config.toml
d_model = 96
n_head = 6
activation = "squared_relu"
rope_fraction = 0.5
tie_embeddings = true
extras = ["local attention windows", "shifted keys", "gated attention", "value embeddings", "a smear gate", "an embedding shortcut", "learned residual scales", "capped logits"]
init = "orth"
init_std_o = 0.0
init_std_up = 0.051
beta1 = 0.9
schedule = "wsd"
decay_shape = "cos"
final_lr_fraction = 0.0
seq_len = 512
Each number is 128 + 32 x the weight over its row's rms, rounded and kept within 0 to 255. Layers, rows and columns count from 0. Numbers have three digits each. The size before them is the row's rms in percent of the matrix's.

# o: layer 3 attention output (transposed), 192x96, rms 0.113, rows 128-191, columns 64-95
# v: layer 3 attention value, 192x96, rms 0.134, rows 129-191, columns 64-95
# q: layer 3 attention query, 192x96, rms 0.121, rows 160-191, columns 64-95
# k: layer 3 attention key, 192x96, rms 0.119, rows 160-191, columns 64-95
# up: layer 3 MLP up, 256x96, rms 0.135, rows 0-84, columns 64-95
# down: layer 3 MLP down (transposed), 256x96, rms 0.126, rows 0-83, columns 64-95
o128 100:167120180141161108162125138131138145139148115075080092157136018110139130125099122069129112129109
v129 086:136132145116076045162162204109144140119109133059153113120178086104134094141129109091158131124112
o129 108:120151110145148165123101133068144145126131101170108135107145183132118210144124150141102083140183
v130 095:175147095155107120104134120150136114141103255188121113130157114105139116130127144171110163149152
o130 107:114137147133166125134144118106185131128148085089102118079087122138145128181124141091153097164082
v131 093:128194124143150175163138115107110081184193125134105113124117137102120110116161106166194085130116
o131 111:105080123123153095149104067073137136084101182098176168092200145135119129121126156046073133109130
v132 077:152168133115105071143137101126150108132117100129120144132204157125157132125102091088138114151179
o132 105:021120166130163130169111116113151140166123094107191047142115113138086141117123099154146121072096
v133 079:108111145123153149135131117113127157168123092081126126160076128134114068154096111076051138164089
o133 104:128167102176127097171086151111080109145123117123118085128149123114163167114089146114172120137215
v134 081:111159111107130166125114103121112111142172126109112175119160128081132119113127125090094100134101
o134 105:139093099135121148076135166173115115138137132118096065084132100130124140144178142087208180103147
v135 101:135155065119114112118149145110120123147150045101134137118117132075128133127119146224160084164105
o135 099:145110131132165168142103144097094138119198145103151129126076129186146098125096133108228075149179
v136 098:132092076108159091166056096140130113112143171134144132172167156097120122152131102175098154110085
o136 097:068145162121101180136106166131163129131164154123123114106092120097156178137130098043196164154186
v137 085:129118142105132131129109043110126218134122137136110146149134128129110103120120141150221148119076
o137 109:118145109172152122104193156163142109197196150150148142111206083141088152122141185108150117156125
v138 080:131138173153116171103103097100157128147088108142110133088136111171142164166071131143131106081196
o138 102:145167112130118117107114183148104061113133179155147093179172112121198101076200103120106050104178
v139 085:079071086102160145140168062111143186116107087121114116130139111083128128107126124124143130131123
o139 100:145175172103077133046148120129090119146132143082143108133169145176077122149136118135070136113155
v140 089:138111140117132121120102133133139173125145087116110133186175143147143172106104112104107093076075
o140 104:131087116110117114148172158158155178078112110100138076139068113140143110159155170152137195139185
v141 086:146136135127142110196136056120133144118084118145141158131126118121113133141121161126159171087130
o141 098:111091125183142168133103158158105129097156146204123124127104099149126094130016163138110111117123
v142 100:136165120134141102144105094129157100122097147134111155144157115125136083032172123109162163117161
o142 106:096060133123126144094110201107109172164126107171152059141104170124109178088141116155157139116071
v143 094:151087206127137166149096112123113203134101130143094115148128114135114157144132128019124078093090
o143 112:089157083108131201102176141147113096110099150085149111105166094082136155111128144177054169164142
v144 120:140062069148149180116134184139123106141177069081147142107130161133131118103154127177100066160130
o144 101:123172195132104113133094183161114153103138097144095079110100153095114092142166101063083146117111
v145 088:151126098121117156196077123127111128126115204145161102162116118124122114162117133113070156169093
o145 106:090174081148157139074105153188102157161120137161115165099106133130128088092103135102155209093174
v146 111:128174142150133105139167094144136107137069168188140132109123094108125092113135153096121185137135
o146 102:122094107093154163151090088136139133095154197133114119113100111154159139127180117136121070126120
v147 087:145108093114142136140150136135158123118146079111099124139142162140139191104095144067116112111135
o147 099:096128117109132125115139166153090141160137115087202159124180052146211077186149092141103090174114
v148 095:153136058109115160154140125094129154126135192175151131117102098113131161153118117061173213116167
o148 102:118131137165084155102082072115151149133129106098081127130115115092088110111164121165122110098150
v149 104:148162103145127152095126142107119069187145101185144119114081143083139101145127109119088076115182
o149 114:150119099116099144158099162156080189146128174076087111060108119197164143102161149128143124158149
v150 096:122195121129128113174104188118137118122152073220158114132098130142133076124130085171063081106168
o150 104:172114141155075097123106092134132128098080133132123147111126150109166119129102180099153191205098
v151 077:139102048116119137102075131129141079143114161206119132117087107141131117169115146135104151170193
o151 109:103189119120110099160106112130104175082164063057129126130177149112139080099115078132165140140133
v152 082:142113106105166128153109129134159104113194145107119145154191168120119136118123145138145210089077
o152 102:122187132118134056124153118140133152123171130177107087150124121141108109065143133158129117141131
v153 080:092143086093119103133150107146151127157202110098122139158166085082135136112138092245125153121091
o153 106:157139109138161101140079145084163140110068171121115112057072163155117089142122147135170082148151
v154 097:090131053109158087136111102143148129137103159072110143132155097130102154122085109149135180114074
o154 101:164176201160189109123128140063078157089093150149175076120118167069122127113165139129153110138131
v155 070:161167093140116115121141164102134149164131070147114144075153108103142097098145104125129063112174
o155 102:190099109106174186160140138131108132133153122119113136149136173153080153134149072114063167101170
v156 087:053082177105126134103149087129112158115096154105105107159093056115131133119173101158116114125154
o156 108:068123115121104114166138147202099147115099189177163159050100140113092107099167114105111167129066
v157 118:110101133121118115145172055124138085152158210174129116131150084156142112120147129143136199139132
o157 105:127139104170132121127145202098148117091115128092147159154121162178085135088024083103140098105128
v158 097:144161182107106083149073139118152158131049113097116130144076131102115100096099179028121139163087
o158 107:163132097132119151090127052145077128126182149155123066069135130066124126117125113185129145113111
v159 109:127155117152099195145120186115117103124139178113144141100126135144124148173139121210148098112169
o159 101:139113109123180097125086152138133164115103078168117153081151076149072115081103106152109097078097
q160 125:183133134219136123136097130045119137121102062099081138154075110144103112133156134161083141065149
k160 094:115128158122141135087132150119120141119088134145075182084135114097070089030102120147168127158075
q161 094:140124159162172111099149176121127147124125146174083142118133093154145106048119160190160129115151
k161 103:165124094165090127151177117065095144160114185185087126098102121145085081101155127145126124116132
q162 094:180121111191157089097122147088108145143138118146101138137105101141147096072146150121096126162182
k162 083:142131071175136072133168138077110091172090174152119148108152118131082072153105157124144125156077
q163 116:120118157102111140136139177179163120148141128184162102151170147146167138131092092167160129123120
k163 105:111166094114110152154129160110127118155162068129175073205122153179200158175141121129103134106177
q164 118:102131125070088166187123146183141088168122123172158095139167151104140164122098136165143116110092
k164 093:126136132078090195183116147177136125099145087149172086161119144146168166145101132153109106134146
q165 085:101148095111077155142118141103102135147157131115140142074126102133091128141080157128148091099098
k165 094:146157137135091097107128102100112125112123143129131185120132095145050125137082189129174102156120
q166 078:116177131103124117185153123183173088146113108084125070161162151106158173138099115174114149095102
k166 081:129174131098115215167133121132109132088176090087135122158108135143152143111129121130080150102151
q167 106:132127129143129183147124080090108189092134141057086176110108119123094137131155141112103135125143
k167 114:111137153157124099125136077089083157146109183092104205113140091129050087102132158160141130131099
q168 101:128081116149105139090091117068078163121156141120140193062107102146075098114148152107124112148150
k168 110:139096137150135056092119100105107127157091171137133168107139106128059087139106177139186107152120
q169 068:120144065107100159088098116167122109163118174217153118151134148173149148086105120174094126146116
k169 080:133115085129147085115108128162164121152113100140155060156136149133180179146130137154133101181147
q170 097:090175091084076152119142077205122054201143115128163100173130147092171136112113145147151151135123
k170 114:079155127113111117159108110167186072147117094157131047137139136128186180160112100176123118153133
q171 114:142141115114111121147136137172164073107119117124169096142161158107142176145152099138105112112102
k171 084:137116130147136148136078148129130146130155076126168090187155142135148126073182161152083124099161
q172 119:088162099122158144106181093135137144178085144078119089120138151155145050129125094179185149158125
k172 111:092144158114124160128175083129116152135112184153097055075079162156158098133175071133138154125133
q173 080:159126187106129076167076123124151062093183068089085116145166115097116160136095116099049148082068
k173 098:100154091106134125172089128117092113138200031100158155185126122123090113141099163105094114124064
q174 089:128119162160149162112236118175146156079129146112114118092130185102120120168094101105106081091174
k174 104:114105171131144124094187143137132190114131164065122130107096167123154102072127120144123142088184
q175 096:134096125109110092069161114123151129147100078136130092141133168175137139117133105115071113173121
k175 088:059148110128172161124149148134132124172091051118128150162155135106143141109136080129122139120136
q176 091:086129153115130115133081194098144128103120101206116179164145123123135078137149145097065157120192
k176 096:083128149148148098128065206139149138128131105213079157159183122092129131165106123053097149072123
q177 095:102119106139142136106219058200123154098126175102076142102134105099143125079081153112138155099192
k177 113:079129144131179081112160093150124152095135195075095118099115096112145122074129127165162190090151
q178 109:109134139115110113148107075142117194122158140107174126102124144062119172181124121039175189106152
k178 102:100094144105112134094121156138120173144173153061151126097128199074150136133109110126149210056132
q179 091:097072089127164122122128218138145154088127165144095121127170150161130132142180128151101119082109
k179 086:096110111109146131142128149134079140101122135097147164130148102158139153124190074105102085118099
q180 093:153145157138109190156101198147102104096124102229114148187065128188118147095108134102138150129171
k180 097:184112153128126113063121180118141127086128117138132150177154104120128199113074130160146172112117
q181 093:102164153140135160159225105140120112118103111082145112092135149158108112088097082117140140174062
k181 103:102131159153110148131162065163163124168101149098100084131092148133126113126148151095106179120067
q182 095:059150050089168135140127075169128158105079085157109092129102130198133150116167152127179124108164
k182 100:082165099096120143150141126161130139115087098097116094129144074162134119079140132107180133082152
q183 092:124148140111142161152140168100162154190152086163099110128089124092125121098114079119216158153100
k183 103:129134157111128129140167104131134156094132142160115128120094152098110160114068062116151167138087
q184 094:099181156136131120141115091106104145129101122123130055178144118174152182100109152138109126142094
k184 106:110165100118117212113116072126109095149100113089128121156169105079124166152122147117140182125078
q185 098:129145207112121128136180121155147160118156081151108108117136146104094145143109128081079159085099
k185 104:105146126117175132116168123157130183129175077089124138157079141103115140123100181109095137125115
q186 088:085102112112096157135164098165128178066140108191117119139135164185125113095061160118078108115154
k186 095:074100099115138099082202114095111187137167087100128132160149132149113172113069168141155124092130
q187 095:085078123105110087074176097130142138124109101085108119176099108103129163138156108078166184109079
k187 100:100073136104144110119189130119134144095153116111062147134131139132141192160123090135141115142121
q188 091:106118173145122137069142145129130074199108128099135132099163151139130132083152143167166096145094
k188 107:094137182137137128119169069140102106170040112102124114164069109134128112141134135131161105169119
q189 091:132085141129136124141210188143108171111099130147101115101128124127135098129189140143111063099116
k189 096:114073145140137145139223115152100221105076108121156135111163101134138082122126135143121106121066
q190 109:133163158184122206110134132104144090164142135213170148062119166092128081122133150118134108193129
k190 102:199148179166118139109154077128173106129115125188138121105144140075112117125129154151140085175130
q191 092:083135113134103157123087105128113149184118134165140110130182116149116183093147139165164142168103
k191 103:055152106123118141160067085112095154154129122195122111152118099178126143105158151099144111165145
v160 102:039161140115127140156134158109095149073151129096129157120134132120115135134129101069190128101071
o160 101:201087127147139132106124127112152134193116157112110131147150116118118200117136118159084185171075
v161 124:147112093128122131125140128145127165149081123148120139117150119104116172094113178114169166076110
o161 101:128180129151107157126096104102133134160108145213144110088139167179111123158154121157183140136144
v162 111:129131171149115131125142197094105169163092108156111119151075099129137146172121150183103126144210
o162 102:105183161165152135102132052149078167099154087163093162139101087134151094108107129096087171101121
v163 091:162153147131155146102230106137159143166116135123126134056176141108138096094192080092154126206121
o163 097:111124124114120120131088183160110162162148105171139128166108169152088161082129130137130131097094
v164 104:092142137109163091146141089161178123106121140110123121086121134110131124107139099168173154144053
o164 084:096128139120129162169045183103103176123129120129174145149180148116083128161133151157087127140113
v165 120:144130164151126172147157110111128172183100067125111116116095123132131149153139139118070145183133
o165 093:077087105139192120121143157119037112054153155147206140170108117111129070135147083102172092070174
v166 095:081045102126121157111086066137119193159158096114144153136144078157106142120120140084149136093136
o166 098:166128142177133126129170145148096116048108120138103095149125165116093131110088105107158134157160
v167 134:088110090112140061126134113142149099120083159168126152132187133115112109108129121118221141132045
o167 098:156133130161118154150158161091084134162167139157082110124150173099098149172155144114115095204098
v168 137:086163087101130042132083120146151077140130177115137156139185103110119127148099097083204160155071
o168 104:144172144123112114160165176069068066128150111106100122125082185124142190112137096129133129136082
v169 113:098123074112143102145161129133151053129160094171102142103147095091129094098126107185102110134096
o169 099:117159148150156154156075126194118112129045142120141135082138208143118076120165137131119065203121
v170 099:126105143124117093130141151138142114116150157110109146115202148144120153096115118139223176154099
o170 094:138160161053191123136147092118100115168092081158147093128133107117075086100164170149054127140113
v171 107:122129106117124176114141126132147140122127104123109111131149083142111123081159112117156142174090
o171 106:096128099114140088114120116152102150095116166116120153145150215125124101191062139127150130082128
v172 120:164119153155128173101095110105133201169088090091108132142107106112133145114155136093136137143196
o172 112:115147100131151110132150138131085105136183120146105053098129183111077093124076132162150154074109
v173 094:181174155165129176155131125092143073150206139183132117128104123131137126168138114169093091134166
o173 099:043168070117118066105102147139079139123122142159120168135149104037170126049087125121110130138172
v174 076:140148130125119177098127089162125151157172158151111151160193158115119129134110134107166196187178
o174 092:085114130124186141114111133118136160177117157119062076118085095136076131116145171132092132088154
v175 100:134076094134118091141102189116149107090161095136135142128112132101135094159133154086139087127101
o175 091:128090152081138101111118110139084194102189149124107118122113100102175115095130101137085164156086
v176 134:096125087112142123155060121122134075081197138161134147147135131122137114151147090118063095150063
o176 088:148209119136137162152115159164127162195123146101152106130147082130204098103129127112163106108179
v177 125:063118143115160091139101088145158071125147159101106137129176077117128106125128084121185152192060
o177 115:173093074155094139124153150072069146109092119132099162112122185124102153055136197110110095120091
v178 137:144145191136136165129084153126100189132164053112138118114076141115135134141116167143043146094178
o178 099:169131115180180120090137070108157127141106169171107115184140081131172105195146108134141149125195
v179 117:107152116144136128150156198120097087145189122166147115122104102131123117170139138161057107084150
o179 093:077065149142143161126109098171096147128116115124069160112129155105202121121171147144084084179242
v180 142:111123130106126116126062110155149102124090185116095159118222104153128164105105093161235148124035
o180 096:130124130139120144156110126098112067071092083158108097160162194066092185113136154163124142129104
v181 094:151143118133125091165055094121147098077147147123160115129143139159108126099127130147168135075074
o181 084:175106128080084149082182161126145186167119101126178138131189154081116106158073164170181151135122
v182 119:156150123131112175146137119119125146126244073154166127113125082155147105145154138110081099126174
o182 107:090150140150097103136141131128181180097127211143126138152107154105176180135095113144141117096180
v183 124:150135129145108137088164168127109194171125082090140083152070123159144124129144140101056105147209
o183 089:101112119093128141107125127142108137184109149134130159103164131175194149127121161145134148091131
v184 107:100160159135134131157096136142156100070149152100114130136161144145148132173121078118133131187044
o184 104:173142144120166129148191154100155125140184103159158154094099126101178113081125117220119117084104
v185 102:131121141127099186103212157115101132163151099169191122178128116121122149167088159136076057116125
o185 107:161136122188095082094157126108135078100122087117164051067129153144099102147167092055132165149121
v186 092:113152116144140145106102092114110152141167117117128101161029131124129112160113120112029132092199
o186 093:148145141222113141136147095157136099118100193075102125107141123122210121062124103091138185145092
v187 091:114096142139149128102146075117128130161040167202084143114160125153114135102106170179214106186102
o187 095:160110111101094188176154165122112081128110061109129142118151143101049089137143091114129100103131
v188 105:072140112104091115139100141129101133134170162121164111116119132164097127171079115097229111178107
o188 096:186139097139118125167178148128125110142069145174123149149164165181071171116151076196116150084061
v189 095:143148191114102121122145168133114123171154080093127107096137122147121135146129119201152140196119
o189 100:090143091094103088137176086116165133137090194099054171138117125099041100142121108174089099085172
v190 108:181107069150093091088156085130113184155135104151151132138114139115120089100135157059109114083202
o190 083:118143128075177106099144145168092072134107216147094086163092105146154080140088168119120145149044
v191 140:113149128102151119149075117138162050111117191134126142126180156123131132145124079109156143131049
o191 094:212174120107138125129072136113122125134187105143091081117131112099098165091117106172115098141097
up0 098:107163169094074144102061135176118108147175191151168073120105185107154098144200117130106103084113
down0 097:174132072094125114070113103081116154094125088121137166179150138115147165173135080148104222100072
up1 095:059188169174109132164156169154124125147150094160101123174121123108131151174117077105062072109086
down1 095:116138141178151083135180140108208176096145132109123142170160120135098182130103128109145134124146
up2 110:085173116114110125172116132130173116153123080110152130189150142086139087155170094167146113138115
down2 106:113106129097155085107103178147073112171118144143128150077110146160111133137117135175137131102116
up3 098:097205185081094138161073160174119077132109154142201103190141119135137143100164168128125151090135
down3 099:110153131100142088107118138173176144156109158136116144155112142122116154115080153076104128110095
up4 076:153039123100128110148102138224108090111157117159180140173151109116129167134094122097097141093147
down4 086:143109106114173150148156087108159136200109172148129126165114077167093078122121082163126144137163
up5 105:089132192110076083164150066144118082147103083101156093115132175116163131121171059179145137113105
down5 103:166171176187123131119112136170146162152107139135167091141101179140129192149178153119129111118145
up6 106:107082147088099097161104136136146114172097176117141130107123150138150113111064178156131192116089
down6 103:131149087150093137152147185151118138172174126146120100091141107123125161147145135085146172155150
up7 100:128097132148128079096135149109178140131086134180170079144082118101147136071130124115127113102044
down7 100:122107076098051151133089096139072152084137136115114076137131089186103111107098119166135133157179
up8 098:089166079121135126145172197161129143167191143124150131116121142144138087144139102152131102141143
down8 102:124132206101104109159099134138097147162095161164117094133073106119099097089128176141169140075169
up9 108:124006114089172125113099141083152067126070176202169113139150174073133131112036166087116106165133
down9 108:194154164141158170092128142149108129145141087139110144090128112193174132185125143137117052178141
up10 093:081130178087134142155104114127177074120090114094126114181089191178136142122118111159040185100102
down10 094:140169149140112140128157095124107151135084115117159179128133079084114137109128129164146148131133
up11 082:167133105122077092103117193155144128162111105134141084113150190110122116133134140139165065131100
down11 089:099125149166106141096156146129148165194098148143108102160096152107063145135083167173070178155071
up12 102:148137153097137082126161172137152084116159097111165106121182127083142099128140095143098120043130
down12 100:125117187140093122098112081135081058126146152138135133175061151144080157064130110137104159142172
up13 094:160090101105090083122118152095141120141134138150149144157115091144132073095112151150134145032094
down13 090:124117065070096125115118113172135162148170098153091122117099135034120191118155162142149217138117
up14 092:125125134104116091185174147163147113094127149089123134149111144131140127151088069079124192124142
down14 087:105143131134150140161139133148092101177130158174130124093194140091070152135137139180103145086135
up15 103:159094153100155136071072113118161095201092116108096107171123179184142140153075156089140133108190
down15 103:126114089178147169159141177135146119134073171134137168162162187144168099121093143122117124153091
up16 106:088137108087191093186172196146160122082105080092099145099062127126149171122137163123172109115134
down16 103:187117124150125149128066172166071066127172173143100143114166125103186139213100080092119172115149
up17 101:186167077120086104157150147160147123119112139095185106142143154104145154150114113124129099146096
down17 104:129108155139103125112136136117118151094095129120148159153072119151045067113169202145141144165147
up18 103:190144127135137094217123118136151117184147051128117118164140101118165158064147098176146109126113
down18 105:134156136116109050114143085123109195089107148133108090158053121082110139089142134145115122128151
up19 106:134095088135148142085155137160151128160123062188149089144204117142137152161154121089075119081143
down19 103:098131093128138074095087130124131158081231127148097145089115112143135185172091082109085082124144
up20 107:152142148110143148166124133121142116137151166193163070123133112108163132141163107104131147156114
down20 105:127151177153105202147085134142170121194113152167116104081211177169130124113094113099094121117146
up21 091:135123173114110091173101105148185101145103097091177143127132179125114106111115069099095089087122
down21 098:094129108113119118152113135054076141093115101191120139154169156087093135082153120170173146160131
up22 106:087109080068141158122155213159149134140167096179124087132105145155153166089083078138179106145166
down22 109:109086149099149098227110067090132095108147180144147160177141166119239119176185141132136104157098
up23 105:143100115084111076112105118124127123132043105136183144139164089127136108144013137161080103103123
down23 103:175109126095097178140159101079158164107102135128099081118115064110128136162159128090153160159137
up24 113:191148091126111125161136162092148149118100153094121116113152124124155162167136145066106073097126
down24 112:108118133131083131102067122165136135185121134182098089129139069137142122111109104134153118088164
up25 104:143125101087082146127185121134122134094114090114163098146140157112150128159106140139164162113116
down25 102:183129146101180188137147158151077136092113129088130093135118105079138167142163088107145095190147
up26 106:094192111103158128159167206155138128154166189138136130182129045115138144101103140143079143113110
down26 099:130170160239112140140134153091198124147108108118128070142097081154119144091122207131119178089107
up27 105:134131135099091090174195115168115107151125232142189139120170154101147158089138131148070152109128
down27 102:072123121165146166158093121119134111084187122098098168121152047155154095145130076145121101182070
up28 116:112140102142119047107148091171114092134142169166130085108162168105161079114063116097129139167102
down28 110:120122111153113185173094126171077083080115098075084174146122110194154117116151134092133130139097
up29 112:086145125082152134184113137147129145090170117123139092125126134108135088131079140089166102142127
down29 105:154125136086152107092104151194142111152121199138145105132153185109130096179151161127085150165078
up30 100:138103186119110087205164175158141087171070131115128103177161165133131159152168071147125098121058
down30 100:159168124119131079078082148125102095170213100130174140150096121143168168141121149122073145114079
up31 089:127095126144107087158189132171125108128175116159090104060169111109126063107137122160181131112089
down31 091:039176154188124196106152122096118141116071126176107153133108105169079169124108130118148137127161
up32 110:162098138098201108140165161144142105125174108090152083178143106079123164146145081192135109141150
down32 110:191139122125126077076143077173141066168108157130102142135139167154112096095175094126140147148161
up33 113:158124113134100156147088088128150081156134157216114115144127128146146110146116142137106083126140
down33 103:127104095103132103132061162129119077132091124138109155120151169124148106134097130072108142136167
up34 102:156136140115027080201120080101145090135132080047148104148134104188146167163124125122167133185042
down34 099:093201178120126165144177120143097078061196180146080128079095133095118163086074112077159123075114
up35 095:125098141114166100107141151109137157151165083081088114117059159132143107175156132046185187140118
down35 095:147098150163134143108164146120159131139126114111157162148112129148111077131112098158136204178063
up36 090:130139089164150113169044155160161142117132164180196120120111138106136124177145190112135087114167
down36 091:136089112158141113136144133143205136126109110101139158101147131108004085105086133165093136138153
up37 097:086141127144171075184122087144106102113141057183126071129200158100161148127172172160088118129076
down37 102:122076117169128093181146130108083174065116127134124157114138195155045062167151131144153158150108
up38 092:119100160091145120135135092180138115176103073107155054096104103109153139135138117119111136065111
down38 095:151143118117093116097109132098177038121088120124105148156167175118178121056088126118136159153094
up39 102:109116139122144142185115151155132113168093096148130123136110101134132164197139115142107110105131
down39 101:142129093066156162108102133120072118154133165159152099161133128108124085121190088146174106100179
up40 099:167115146114083098122165100132137168118119186120145069112135121125136226108078142089163100155128
down40 091:113144079125149109178129160150150151105153105155123192123130126167138051155155103142158181172088
up41 105:125088120101134064170201142148120085164149141146113154145138147160144126140083109071164130091149
down41 101:155196123085148144145163114153092084124151115113144154142192136087124134073131192097110123134173
up42 105:163121151164145098133103119151141099147139125186084118172143179040144131111065196114137093170083
down42 102:143187111130099179165183132134080151104187098156133169145099091151112126153101106077131091086092
up43 108:138155082145103172115147128154145061167106090150160141060201085122160111177104169119126111154114
down43 107:125169109114165131128132124039224197172149103140117116145111155094134110133129114138113182104137
up44 094:094103116143118151159093088174121110136161045168134062180146140106150168169122131164141106145107
down44 101:103148109165161074189137086101078161107169144173097148074144127131074102110138086139142136150158
up45 101:160094147072123166119097135177147147119108117126113137153140128120122124212134110119084125109147
down45 101:092163141126098136143157085143163087115162151220128112124068119040112103075112119106148122121170
up46 104:116138158126169169160154074132147069083134158191140134167112112152145162133162085144161180154129
down46 100:134105152154100161193138142111114120159087174114121141094202172109176126077173169078099077210153
up47 097:167151094163135079148112090173139104159091098075163131159176107105150173170111146101136117153173
down47 103:154086074155123198162154116095094120137136138106124138163154139097150066150065073131110134106144
up48 104:157110136108088155144126145113183090135184193143112083088130126149153163110154185124154117125107
down48 103:132084090154066167063056095129107149133120103195154142134075114112168131071093130119143116098126
up49 107:144161119115073140106139087150128050130181102109160104109135168119130105105128088174123102080066
down49 106:105114129173171151113158151141161145191155124158097143135121156116068176112081154111143135135151
up50 094:147073170142142120109136097111098132105098089193136109191125158118147158147071177148117127143097
down50 097:160080123116086154106108126143083179108160128145167128107090177119146126093085127127120171091152
up51 096:082087078125139133153073095141133146113174127157196111118129125114146100108133148145129121143154
down51 094:187090094123127091169152143156144036142092106168189128153169128133116107125099126075102126097139
up52 083:086112096158115130155054142101143137126120138135112084151074124164116103141083149138072066133112
down52 086:113173141137102137088217134154126153151099137085077154125163168115010136122123124118110158075110
up53 107:118137143097127150128156135108110134182119136106090113185161182092134187094090138198110112081137
down53 106:065158092157128132123103053091141155104204113170143142125124137131121122080119096124087125174149
up54 093:116082128143179090129061082157127119117125067145148160116126110115139111113124136113121136094111
down54 098:140143211185159115079095145134135064195088158118118145106135105202168137144135180131165128132149
up55 095:073087148091136155126123158179141135143069134099123154105155102072141120177116089097106140122139
down55 096:145182123165107174113175161136123131147127110128159128083166121130109100069144120169133205148135
up56 084:084152104108106108109088120127111147140124084105104119118098147120154159097159103093110173196161
down56 084:132162158191093120152183091071107142084135193119127094101109190143066214132138151159130135155119
up57 094:160134111090106183130144105119161117198167096136139151150163132099152137116164073128066125165075
down57 099:152155052160115153097105117132129065105155200117092163090162140101117107139096128118134142088123
up58 104:161149115119154152107162108149130074117130161117062132179160091159163156142126116115106123094158
down58 103:127088120119146113102173109161129224131114109110139123108100177082133117115118142137105122117110
up59 112:129092090095116130148052142147143181141123072099103096097126176138148108115166144130081200072111
down59 107:105094162153166127141213127142160091157092106146115114131104157097134124097084150069154152139096
up60 102:112146217135126137121159101093197102123172122098138120138112175093163153099100069138122152104104
down60 104:133137132180117143167122155176115129119118111148157131092113061115157147137135076114128099118107
up61 101:131213108099162118093139138170128089136129124165124158099104157115154078101144143140122130183107
down61 100:078055145143152096117114073086173108107110151105096172121073068157081112099103162159114112147092
up62 114:086152110097086115149165146143141127085103105157177122102204119124137118162106070113094078109123
down62 108:121118102143151107127218145135112202154124126113143112115166140058060124151108112152125098150201
up63 108:087075069130111037139180104175181134124188135136138066114114142088140099103140118086159081154098
down63 105:150042108098156136110161088134175104125146065142088099105104137122077122132122127141108200121071
up64 101:081141162103124148147139116155115061195149094130156117146177100050162127060054091155125097097087
down64 102:099115088101148070133130150056126193158145145130085113135142163100125106084167179145088175136139
up65 107:123156175134109142155172090167168163167188143137138129076089084110160135169074130166150108166087
down65 109:103135123103139193149108106206115199082185080172102099130100136143155164130072102159102105124104
up66 103:103172166117081112094094108173162122158120164144080069131053164144133116180124146132138153112104
down66 102:106138140161173061108129125081102138107088152079146146127160100191126150147139146147121096148151
up67 102:168104167122125126090120125129172095157094093143121094220069149089134116086126114144129118138121
down67 100:090126091157138049096131127112070105188112154109102131076148107119140102162088097130170113078169
up68 111:128140073106118048179145111136121147126126139194130100104138060119157171143090097174124121165084
down68 107:161204133090159133123115089156078108111083130132075127170123153143158121114131121117084147127237
up69 070:094109055081104182157104086152106156162089128112148095164131158114130166085107135117155118165098
down69 085:171105170143181148162083106134001147107154096126115154177137119143017186137094142093123098137141
up70 116:115105086155078091102101128182112093134161119102143149155203147145166117089111082061080131153101
down70 114:147107130122106117095159056069158119138125135088164131121101191145202181083174176113126123129131
up71 090:129104138182111092112120127163113119083168085124124112161145158086118083164175121092049130135154
down71 092:108094172124115125144113107076172070145150129145133131124127065145116115105096202183126129075085
up72 105:162152095083156125150126066133167151121115130136119157083128076116151110128153091100135155115179
down72 105:084179125142123142110120140146111114154104072180118128156108148115159158130116130034088167141138
up73 095:132104139088074183070132160173119113068085076080130089103046098164159119150125114096172116143103
down73 095:133121125177085167091125069118205174102102156134113212146080166121085130111196127130123099124138
up74 095:098134163127121115139128168128195126188109124140119137134142173114163176130087152120197161218062
down74 098:111180126112132107107136144070162135159104173125114151151129072141093207129080138129141139090129
up75 106:075179105118118132133125092149182119121114131136193131176140113090153201075135126142145136154076
down75 107:099147121109130161073122128142099154097110126127102105163095124053111122113140125129114105127176
up76 084:102129101158150159145136147165147201153133107143133115160119097079111089138116119145099171126155
down76 089:113166123168125159141123133117138136144115138159184158180124091116000185121113160130143140119185
up77 104:143187146108077114102058117153121089167180167065135140182138130114153148150155132143080187108153
down77 100:180202119136171176117106147112204109132215122120100115136134172195092119102128107114136096104065
up78 101:184124172154109171166128188152154072116108090139165095119151130119128172095106112152173069111114
down78 100:164134136115097115091104113067151085185137132145168140126142154149096143108142155136057142127149
up79 096:162162202121145142120112198143109176146122128096087087162151145135132179172099067148084068050123
down79 095:150106158124112116146105125133132115129116120140053099121094126102058166112133185168129132118182
up80 109:097183176111157119129125106175128169202057111155139142138138180093151153145120107105066091147077
down80 106:135131084121180110142085145126137126138147123142165201099119185188139137131175174153134193132128
up81 098:122170111103130167117041102147126142124112138101138080142147187107121136119047135143120118165138
down81 098:107112114102154111126123169070169116148100095059140072068072155118065115135118168153096124078146
up82 095:143116098153136150133117142156120114104140131138128092100187171156162110129144086094135161118110
down82 096:104114123120175141151144146111101083113058150181143131127125092090126083150089181145146135102190
up83 105:114097153143179109179071168145124164111135156107155097167155081157152122145084102084175082097105
down83 106:147124041066146159142170106162108178129124108094139136152104126095205087106115159129097154117126
up84 097:150072109085112104147154152141168098133184135094075135155126116117129116096089123150122104105128